python train.py --num_key_value_heads=4 --vocab_size=1062 --norm_place="pre" --rope_theta=10000.0 --rope_fraction=1.0 --qk_norm=false --bias="none" --init="uniform" --init_std_qkv=0.0312 --learning_rate=0.00492 --weight_decay=0.17 --max_grad_norm=1.0 --decay_fraction=0.74 --doc_mask=false --train_tokens=1024000000
Each number is 128 + 24 x the weight over the matrix's rms, rounded and kept within 0 to 255. Layers, rows and columns count from 0. Numbers have three digits each.

# layer 11 MLP down (transposed), 704x256, rms 0.112, rows 529-536, columns 0-127
119089136122115090159120141129122111138103163089128104131101132134112153099151139119157106101133129160132108142068125093117132146131137113121125151153116064157047066142140120116099137156121216164102137137126146076101152132136095108134138135103137139134126153102123153093156170123137137110144155113135093079135109113160074089113114135105119147098133148094157109121096132152166121142163
125128091149129124122122121144142112144125150173135140128091166166125137105079129139176135179145079134168131160124135161170141136184128133156148124118114150079129144113117104144126130118139082112156136110147103132150138148154123160150098111169154121103141114108143124118152130167135143138131147148116089151106160141169112098121105081099095101136125133170116131114119131094137137146126
158123110138141123138132131144122137141179132127138118160101126114119106112134127116132121147139126123137110123168123141133164179120182142089154125148108146143150158139102132126117098088134159065128144142126106129125113109154134134109059137166132105156103146108150136117112106146153138116112107096099108132119119149175108161128117168165116096144089147131132133114101131158125111130135
143158106155136067146154096142119121125113128133106165146138114119162125099090164130135151094141117106139099153105133135118153147118112130151095132162109115132124085173125181124089139153178139152133148129089129127115116121150154110140091141142084116157155119141152152134120093089116127125118096108134130154155117056127141112113135117096121119128155125152134142150109150109153164128113
157107088154096155129132105094166121121131130185174170123138156124137141141158099098091139124148150154094145135153117156057124102127168115135114110138127119133154138113118121144099135148141107126141128140110117129080104113128114137122187082155134129137103119086126142098101109127130123132118155175080127121103125099149121156121140175151091144135130145122127170169125139139168134163107
144121126078111104206130116190107111111102163085138151119103148114122092143097139108127117160166114105122125145147150156176130100078120126156113140168151121128120091136112137148108112111154134184101099099151114147128099110114123146110153109100070075158148123165109105165126126119137121141078124162115100126169089079134132140170149128080090130141134136104091119191133113121162110145102
160116117113100156107083125088122118111137083119080081151134120087100133085114124109088124076125142130128098161171134089115121120090140146115142124110174143158112133104140163090119116124163115123141131127087123144148164139103157138122138174108109127080088078154150115113103107128092130112135117139117146129172122136117126135106124121076110131170137163117118153151098120132160124196129
156174090124159135097076151148138118076193151160133130105076150082102123098140141128103111144159131146109171124124123069095128093101114102111120116128111122112139140129099178137099137178100125121157113152170133125103108111093109124140107088117115136106077126158141137141149133128095125184099170128125098122152148134127113124132139145097140151133100119165148141106118116139124126089137
# layer 11 MLP gate, 704x256, rms 0.115, rows 530-536, columns 0-127
119178137125111137124087128131108108118104142106193131095112125133137128104124153134150105124110128083135151120172110164062189112115172130120147133135132124205121107136129171105139148135132175120138130119124121152138124112128111133137125123156162142149089137121175069157137133166139107106107156101137144139133124122103150114150133066136117095159130109123133106129097117122082127105156
109083119121127143154106126109102067118102130170106143109122125123115175084130136112140092116183137119115143143063126135138178115126102089122133124144097159133118120136132114113161171124135103200099122144121075098122136103132134093115149113122173198108111070134082111110151130143118114148115103176161117141112120118065157130112133126124125147167119089115122118124124184119099180116127
145150095110138119138163080119120110137164137115103144150150144101090139060114101132148101116144097126142117165146087140113108106126136102134137088104113127094188090149122098125114133145115121130195135102145127134127102086083194094124131138189088151129148142126165111115116111119156072132140079106108118139146112149156139140145171126169128175126149160139101152111142078101144125124139
163117111142098168126126129153130172117115138121152177103162113128104166106148098121127123151119115133134105128135130159048092118123093118122101142136116121159127132112153139160113139113104117135128120127131120156125155111099123131110149111165150117132116136137087144107124154085134112120102138136111127112108104112116129139166118105135107132146120119110124098126127125124125119131086
162090117123136162120101126134054120092156090105140193132103114140116152115150149108173126131101129127126173108138126139124128106108148152116142139125147126127172146115145118099115146139144140108102125083121100116097121115156123130114132145100132163115165106136142194141138135159124115149119099147120146162146142175106125159154104143139109146138126121103124140091117158153116154146138
144130129133096090080112109131144122164172141115139153130143147100141135095133158111109151136139113117124142108142088179130077089145154123125137147104154128108149159151155144131141116067139155082106127157133128153144103112097128120131137138067152190111161103155114172102071139094133122104136135121104171160094136064107139098130143131136081146101116159160110106130111139128118138138126
161159114162125171109127111152085111179103089109157138119172129076139142142097132145189113163111150149161141152103176139091119145128162128132148076106182090140092091110145116169148125101171155150123149133120105141102117114147102103114095143135133083148118128106139132128167127118088112138117141125097117127093133111124115138126072116177120159177124103110126106097155132120137136165124
# layer 11 MLP up, 704x256, rms 0.118, rows 530-536, columns 0-127
136159087083161131120161154102120133095143117120088148183147100093160131129160132152125145135110131113160149164136150111094158110095167110111129141160150134140150134148115112141127112125109130164136135128132147130121145083142105123109156128092141141131138132083118093124119115125120082125128131146096142088114158164130128113138126168172108153131136146108150105121104167152118132111149
149168169140117137121152156155120127087096127112171125113110099114145130146105150164162090155130116097125118163143154134130128090127085123135133162136147150099161118118163141119117142151104131159110124102116135128144177137128119121173152095123088150166158122147131136112181125122110137135104120131166096142133141124102119143118157120096116198132165114105163136156146099097095107153124
136130139133134160146144133105107156130148145105142164133195117106168162111149121105164132137111150075125127108072103110116130167139137141165114094158131110107120143140123114131179155116121110146127105092156138161149118142124090141140178101102086128176142118127063149098104126141132108150145145133127132125115122133129149139087133145116140128103143132103154077141144125138149105164129
110118132152139116118151116124117146113148136129143145142136148109092124111164135179118130144104134098093118069115119100144145136117152158101147118075134145116097160121111103148142162135136123138168132128149115128159156157133118103121105118120125133141184158120144136165138120160090093113124170084139108118154154136122125123139130123131129130126116101113111136104091119164112156125149
130129127146116111111107165132133117122116163158109091136136087113095122145094155099103143160092163123116114103147175118143104140116119156143164142153182114142154151110153183143106134112122123152131148113118160120130091118138103142128134190146097119122090132110109136122164132149112138124116104155112142134109157152158132116103111127144178158119092117136121169161152119161140140113157
112118152142074131149128150156142144209095180131141111131150092147140134119126126132128102113121138113152118120138109159125106067132128120131111077072131106104159131122159104102116135126170163136104087131129114116106099109091117121168119115111134183119170128125111100154111157136168119133122133122183057122127099129096144131155148098124145122088165095125156118134122129090105083110092
084090114119148134161132139089146159120151124125101144103197116152159128083095132143152148116082081132095109173105087118165076163191121150125134087151136123114134166126098145096111164137120153126111133105106138168139134139145082153138147112145131164141120115175110132131080124147156119096121130191135136088128111131163149102119118121111147134116129121095126110194142115140119177115128